Each number is 128 + 24 x the weight over its row's rms, rounded and kept within 0 to 255. Layers, rows and columns count from 0. Numbers have three digits each. The size before them is the row's rms in percent of the matrix's.

# layer 5 MLP up, 384x96, rms 0.19, rows 34-67, columns 0-95
093:165099138165156094095112171167141127133111126131109130098133174149163124094140104132128107116137103147164134116123116107170135133125108151102107149147145162099123077135125148133131117180133097121097150136165121130177114106101146161091085130126108127134127142150122162170107128161146118078
106:122150091152088136137113131098181131144094141122120183138143132129156126132149141096132132163118174126122108125091166146075101118118145182080132108128122152136143124091140130138132127153117118102112144111086118140147083135080116133132115159146110086144073145134144121136122119120113140182
112:119164136143133140104124103129149141115151126112112156103104146167142102116131154155128120115160154130136143103123087134169107165148166130164142115106130126146157172104137149084101079151106119119085113094120150131150106109084106092138150093161117140161146150119143072136088146092119106109
121:155119111121121106127112124124140132128132125135116140132147111157094110080153143139120169123112118130161120165117127142109184146150147119162149112148124167140119089131087089105103115127090111124140143103150108157097158070085120109114106113155136150124195101117135164154118154161077141152
084:116158142142167161111087152144132132159125101101104109136059094135163163147138130128149131140140133074082135141151168140088115096089135104137101127149135130138106154097163137093201128142109138137117140100154136138126114103124102120139171110119125131117132099142112163115124124123107166126
097:154103162157136143138131121138140139137160106085110135149110128149146135161116109139134112107138119123088088165117181129165137092065141115111129097148139093122125128114119136118035154130129093154164119122157110134126120110152131140143161106117162128140112111191121143117122113109149139157
084:137091123115106111132140134107139127124122158158106105149115129117150111106149109105105110084093132113130159137177098111117101179142106128144155125127143119155125170156104135122127156108140114123167154104141095130150089094144158158152084101080111129132183097126117133109147188156157105149
100:137124163139166143124109129128117123123153096162128135095149142103120126145141170127132102100159141100114107112171151137135133103127162126117128101156090126153112109175113170135121116071081077102121112141120127128165095095086169146163130142120118115105183152161121122091142113132107149155
117:070152136117100135119133110135142089120128119127128148101131104139108108134092133189150145149094128141165138113133132127103153134113129127137100135108138108148117115133140124093126140186060138089110116124107167088126134119108130123087105130123136148118178144166146145131176124140185171159
097:128134157103139141067147092150179138118143157115136177136124084114168123147162151132144119122113118134149074137156142098121096121150120104140136131141110128107144111111112143136129176173139138078139108129099162131168110084116095143152112139113126088141134137159149130132136136100137182162
050:150163147184133144168125150103136138113096155119168116117087112073116118103122131107115114113161167161113145120115100135096112134176135107098079096092140109117107129104162159156143113137162106107095120113181133131115102134161111111148124134118090147142108118143140113176118138103134117143
091:173150126164182162115078140071131115117132124126173147123194147118134121156117099128129115112089116119113081120162109106137112132144111144146132134147138162138115125124126164132113123114115121116138103115145080170108128114072125125124124104168133202134137107126092142120151122136122123112
101:162126103145168141118070150117152108178132099100110138172158120141122141123107130144143167127142118113138167170136130075091172136150151088137141083101132158091105098113167124117151149129142099139121122146134149115098150092153130133127095166120135136096114123160123153123091143105125139134
081:124164145141139111120135134142122112115135166116151101121157126148112143106113135099124110165118099111103140138156143189109107154157122104104145135103129173077129102127127146139164118140145168119141076152120147154142148126126122129049125075127127113137100124100116134145181072152133116153
125:084124126123160128163105138125138147106128106152128147132116142138169166135149157092083127172120145116128085122121114093143143111072092138168129104112081153087124146123135154125112117161121138130126128127148122128148172130139126143202076131126132117132126064143137128145115104141151106161
115:098119110126146111176097165148132134145145102087119139131094097137146135121127128121082167184118111132119096147107134160146153125139127123101105166110115161152166146115165136105090145105123144119155113155129139105099093078108087153120151160139100094094146138114121153092150126093156140117
063:139102137092135109105176147106075139141096133133134141117186098134102122122136132071140134095146101138107118093126143170170071072150139164128107135143165119140122119144144129094143117139120136107131130135119134128155112128144104123142106150169139148074111137167159089110129119128139142164
114:095111076119152111123114073110152174131135159131160113106105121186117130070153111139124110139106108104152150107140139171161177121131102104123133114130135138162089148156153146115105122153100086143134137115146105133159124161109120146110136155121108148154123144100097145142142149111112098173
112:115096116132126107078138141137135080107155116121151116152138116087117074100163133101143110199147092143135165156129093106131129117140131110109118107139112126146141170123123079127117122166123111171133143173178126140166111106097178129146128120138124096146125104120137142109126161142156132103
088:110153138151110140134134112129174148167140153091144157131082145113123133130139116114165063145118136122123138097202097094151122171136149127075134133143105091129169126141099137127094150114151104113135100136118112122127138133105101095169087141121115169149112132147112110131119129083158114125
098:126146158149108135125073115133148128141184156112126153107153104132171165131125128123106104155144155110147090117145119148118119092155128121113110139122102097174135155133136141162095153091157152101149070118145175111072127151156152105116090108125082148094136112128148115134112111125124142112
087:133093149139094112115151090126086116134120120114072115162122141165116111164153115159164156134090137131105117130131118090108134119115111103137146101165092123145173135177153145100120136159128112091161105149153109138182123137130121120136111117128168142141125130149148074157123105163158148096
116:136097083131082121162107142158134116118154095131114150124131131149129158133127121137171075124118113130131157083123129101107151153097108119090151131126151122143132144123098118140177103145104135171179162108146129156102152146107173136147119128073104119155102149103084143106117108139155108095
089:138098128078113116158142163102108101127054099147109128099155130118129087124117119145145103114088135132099127126106128119102129102165108128126103100131118142155150109128141092129144116120133110146152152103158181162148137119163142135115146163162117102135115112113142133155145091197083150149
099:159081145096144115140137121109090130138174106151125090121133133127158143150141163122141131127141191160121157113140131157122163096142119102115131109123157102136121100137119125063089065114107117093160089104115144151148157093149132116141140135100119141138128167103179147136118111130112146125
104:121100123116129164144134084114071112133110103099127165146169122136167132090079138100072134113143126111126146133131105147115148081119089108126151099132114139133136137131089119113151153113170163150135110141145107106191146155131106172095138132149149141107125117124122175137146170138113134145
092:103108076153132119103135131138150109126135169126129131146130119185110150198107143182139119130158129111104106109103158134130105125141086093076146160124103104088127104092152152113127136169128144121099118145152135127152130120167105120171148129131136119164145108128157119148121135149076112153
136:122079156134155079154118123089144127181122107141111122150150101169118119143142166121125140133133111143146092114120149129161123101102144179099176086099125134139112149092082153131178097126101125155136115129135109114125165136183140119101123100126124106128140122148136163139154154137123085116
100:109173142110129100094099115126144139147139166099147162143147101102159152097095120146116132113114118149095108108151137156165124142078083129136148108103104127106113093157132096135076143145132120091131156130138136149101130128168134117135170144118134143170088183135093120163133113139146092145
080:152144091128141083117110115154118139088148141101098147098074137138114143166126099107154115152117156142163126097089148144153162108092093131158151122148141153139105093104130133151132143152144133109130099136170153134087123113155139143142119167062118169136135135133113170106148112139161104135
093:096140169166120111121119159114087150114119104080133146107127138127154132179139078116106068140139122109154183115102128114093106131138154112141115105120120146138138123149141133157100132138137104132141142159108105127187165170104111154126146147096143120124069104148115153148133154129114153101
107:128117120147187095090153119122144100146188179157125155146136136135098118122126097127102092127140162098132159118158119168159133146113101121108142162128143145099097136116135122104125107148096148182128076135121098122142155144070092150153131118119096154124125142140130148137115140128151093106
126:056128115126117116142112175151095132127131130108147147119137107132138086141118121153114097160135145112148156094104145113086099129155120131134091130129170175119113135145105137126132104131136133143112124076193110138118171173126132147134181108109108102092159124128130134125147104172158116153
044:114129139131130136144142135144108162119138141127172153138107082110132120161149126152156156128116129075152088159147157108144093110114088176119149137145134119143166135134125130098132129096093139143167109126142149150114107159181143161073079170124101095126096155121115148106122112116084139141
# layer 5 MLP down (transposed), 384x96, rms 0.071, rows 34-67, columns 0-95
097:107129159120144099143151143126109139108078187124128147138149086106100099141109097103137129127159110114117123186140168109139110097149103134115158122161105113142118096090141119137087125131179137121131146170134145104132077144131147114140121136191107112111092126129131097174129123167114136115
098:107163090115103131124142146141154176110106170119085138186142146115137157107115102110133166176118127145099082140147124111119135097122082123139137128099143113132122142129183142161157099152134114097125119123110130125140159112087155144159119123125102107145116161120137090148092070140133110154
111:087173108121140143160119129152108146099099099081122131114096139203128124129142116154120113152115143114108142081090079138149135154142112139136155100113117105183151140164127126174129133138115136127147143120152125119105121155108147091146125095134093173157164098117117137152103103103115122106
126:127147094118124106108081127145101135129120151114122146129092127154146133085166113099136161091137083129139138167162123142093183146132171142106132152149103117151127127108104137120105123105118125115130113111152147129097141060089095121137126159145158134131169129146128152163100134175105149171
075:110144097110146139137124188113107076113123130106095131148099149141163145116133124161155124164124130102156147118120100125091156139099129111112135128108072168114155117136147186107137094138127183118119112135099173109132157108158111126107108143118163101167115123097125134081108143152145146126
113:156141156143145177092146124110076143127128143098125106155068145140114107076089130150127131101137129136105144104102098154131111129091149104152112103139107107123138103125119120130102141134129144129138137103158141172146102189141176133146117116096167121132156150146112092154091109169154126115
085:119102145152141104154125143144161070094117110115120133161128150141119138117146113122115118144132110129134169165162164155151109070117139182084113115147117117149114108132120130106136156080184152151092107142100095131139133088157154139120146110102141136124101124143108142171086100104131122161
106:150147133131117141131121113137100136116125101146088099152126154070153149118148165125125104136140120090104140086156166078107124136116135163142124149118120122138110143110161166172138122130128074110143117124123102091176111140118153117160148190129154110096144143170104102082115120152103128126
111:140121166138143124116153127127131129095131119164083114119101071143103092130118109146145171130112146106176146095118122108127134154154102128126137100151120130194100141133140143098152118137091108144127132131109131098111186164101133126113073126151174132102160130122107116145152075150150154126
098:113159125149156133156124165089087161122152089132090130109111102161132131122122099136126137140103100146153140112110111132131107084126119108176120115174139133126112156101151112131162096139154078100150096116132058127137140083113157152130096135158134127156154139153175096131135158127133115122
045:159135172125137123095099131143132132133116137111099071097126170166108088159123093135136124104143081120153120119179167130115146155119118121132183097133123147089135136164118151116129087127118166148118119139143133161116140113146123146114131110068120110106186160110110129144145091123110139106
094:136144131056149119081153132101133129153116125150140109138121128111124148114146156094177145139100142147089126129119140107110148115114099139097114109184114108168172110120113121144124145115110162107188098081155109155099124132134153119139157140091112146104171119159122145118141148113140091152
104:135193123122118130156060141115105085136135113113120127110177107146107145108107116133135145136166144120161136132116171092112165146103135157097124098138124127095081154108154126129119170099105128137159128141120158134123132093173100172111147135099148136097136110156101129112109105097143156138
084:094163156121126070104146136155155164109149137179123103154122141143145103144121129140114151126091103107132113137152130128088118140114121169114118134117134119089116109101073101133138152130144144120109140086137143116141116135153152095105197106093152161109119111164095124116158114135175123169
118:149089132137156125124129186112154143137107142110162102132120102106112136150111139091124141139148124122092127119158102114117124133078126151135121095098166169060107120130126148114168124144162101134122108079132108101123164126109134148151128119180170151143089141158111122138100091153150157148
098:128098122092153158082102117146127159135102095151119132166169158121096153125118078143164128120144134099146127128138154112109096139111101149112119084143119132115131113142103131114106087155149179145082098121175100094133173144152154114132172137104081140123137118106156129127105141150154131139
058:120146104165101145165161126133113121125127113140125130100106121152171151172102116153124151141096102139139150142139122117122182168153105111106124115129115153124074105169144120162106125102106118157125094101115139133101098140117132117166135078095135080148156087124150179130153130133094109092
126:142134103084116116079177105123110119150106127141138135111152107159110120097125151127147152130133124136120108098133140149133094139118116188119128117130108123149142146180122082166176137145126115113160155125165117130111111161097144198123124156123124146125098131136096128076165080135131097111
111:108125129125155152138135123156149121098145121093156125163145094115122121100158115101126090193110098116162138135118134098089110127178144145092075140137120082174103163121183078148117096137148130136100134132150117146139121116127172146133116142121126089129164104160122106100130143123121137120
086:119158145120124111144151144089116113106144124067130120102168108096155107129104121113185106199137118113135131152113141121094113126120138113129118144163127143110115101121116142147173094134143100134162116151149111155088141134112152093128126111098127091144155131120147184164132134138062147119
099:113133065113192123161142107143169135134093131129124108129137142130087130151098109151111136140112136137115128158127138107144157117109140083083185116155140116120119097102112117142133087098156107151118137143152140147116124156126090132161179135130183104128126100108136179101104131151132104141
092:099117142106131090121084158124159098158142130121174154128155090109132158119130103115095137065153136141165125119149153135158115147109110150102127160134132131108075126111120121120124119115187148128101162104086201127129125145134116157121152144124111142125137144123123140101132144108123070157
112:129101099135145157179097105153126126096146114134079148127102151157141148168127127181160085105157120153087159086138171105102174142114102127083107145113126156153134105137092118127135100148130143169120131136133138157111105123142179104118127100106110123144101137136128149104111123154114111107
099:102164137148073132104125088101153146098134161165091144164135098125130148074130149116108172165170112125142151131128130141141135141106150119095123143116152123127143165100154093182115157132100132148132121112163110091119110131110142109135100118154122148114147177115098131089130092092108128115
111:127117127111153127118135111116077142154113099168102107150140139112150113113117106118142076127129187172119105161135117130129146114153125123109145147147150116141135122103179141094144133141143172124175106114184115169116128091107141088119151162126180092112110138126128140106072116126111121099
100:108142118125171107090151207136084139144129136150119111103120145140120129138151154141155143142095107087151107138134120115142151131111163104145146148132114160094104123145142135100120087161084094149102142102136123142042123134167131121149125107102125116148103121160148165124132127092139133129
094:112098182164138115152098147079126147128134107144128113104115152143118124152109076124080143133116117154125163118131139113136173106149141106149148179139165162126143081140121127130107124087162110135148113125113114128112164069158151110069120141157130152095145108106119097120110130143143130113
131:118141125118130120158127155117157085144080116136134118136143126129131159142135141118142101121103090108140126095120173125143154117145150165145190091117117126123114115078106182160115111134097128158125102149129134127120108190155121140133080160106162130132122147142082117163106167094120112090
093:135117117116147172120134117116126118118121193126140147141109137131183138142115120112115101129076161151108127126114106124136092157126123124154139102109132150132098099147139062135096138131150160077138150097132141160148175163171147094128128159100103138141100160109089093132094105147119149119
080:109107123128110106174186136084148139155128141100144150104094124107099122111053128160156113134160119137108122172130115152146078109105116123144115154123137110143138149120106150134188163121137112134103124142093119135112176134132124134155146128128133096090166116059137142150123125128129136127
099:072115165106131106115125137140134154112086120135156152102138123136119159167118109132130088118155130148160134139151092118135129132105085116121131129112123145161129104149126101120154154103173122159083153160102178119162129154112161119143116109107136116167124098182111084114116144149078109102
103:121113133147097138096152119114183146141134162194149128099130099131104134123152118143145103124176119126155116137092114135144108122128127092138103114143109107141149159120130144119151138129094143112145137141097109126113147165100086074173120082183089139156131141135123097099175114099156130127
121:082160100129084122113129113109113137126118116122160171092061137144119103135107103127129129148155165122136137107141137143132131160098093111152112113133149141120139106086166147137137115136142116153125148187126134092150101175144134131141159107140120107121143167083169100075125133165103154129
039:110156134097139146159126118114143118123126156126127151111090108122153100170092144087081162124130101075134131190135152109093122140122138128113129117159086126118138108105150149116131124117100165192113124095156161124154122174151140169100155123163142138106126120096152108142128150110108103134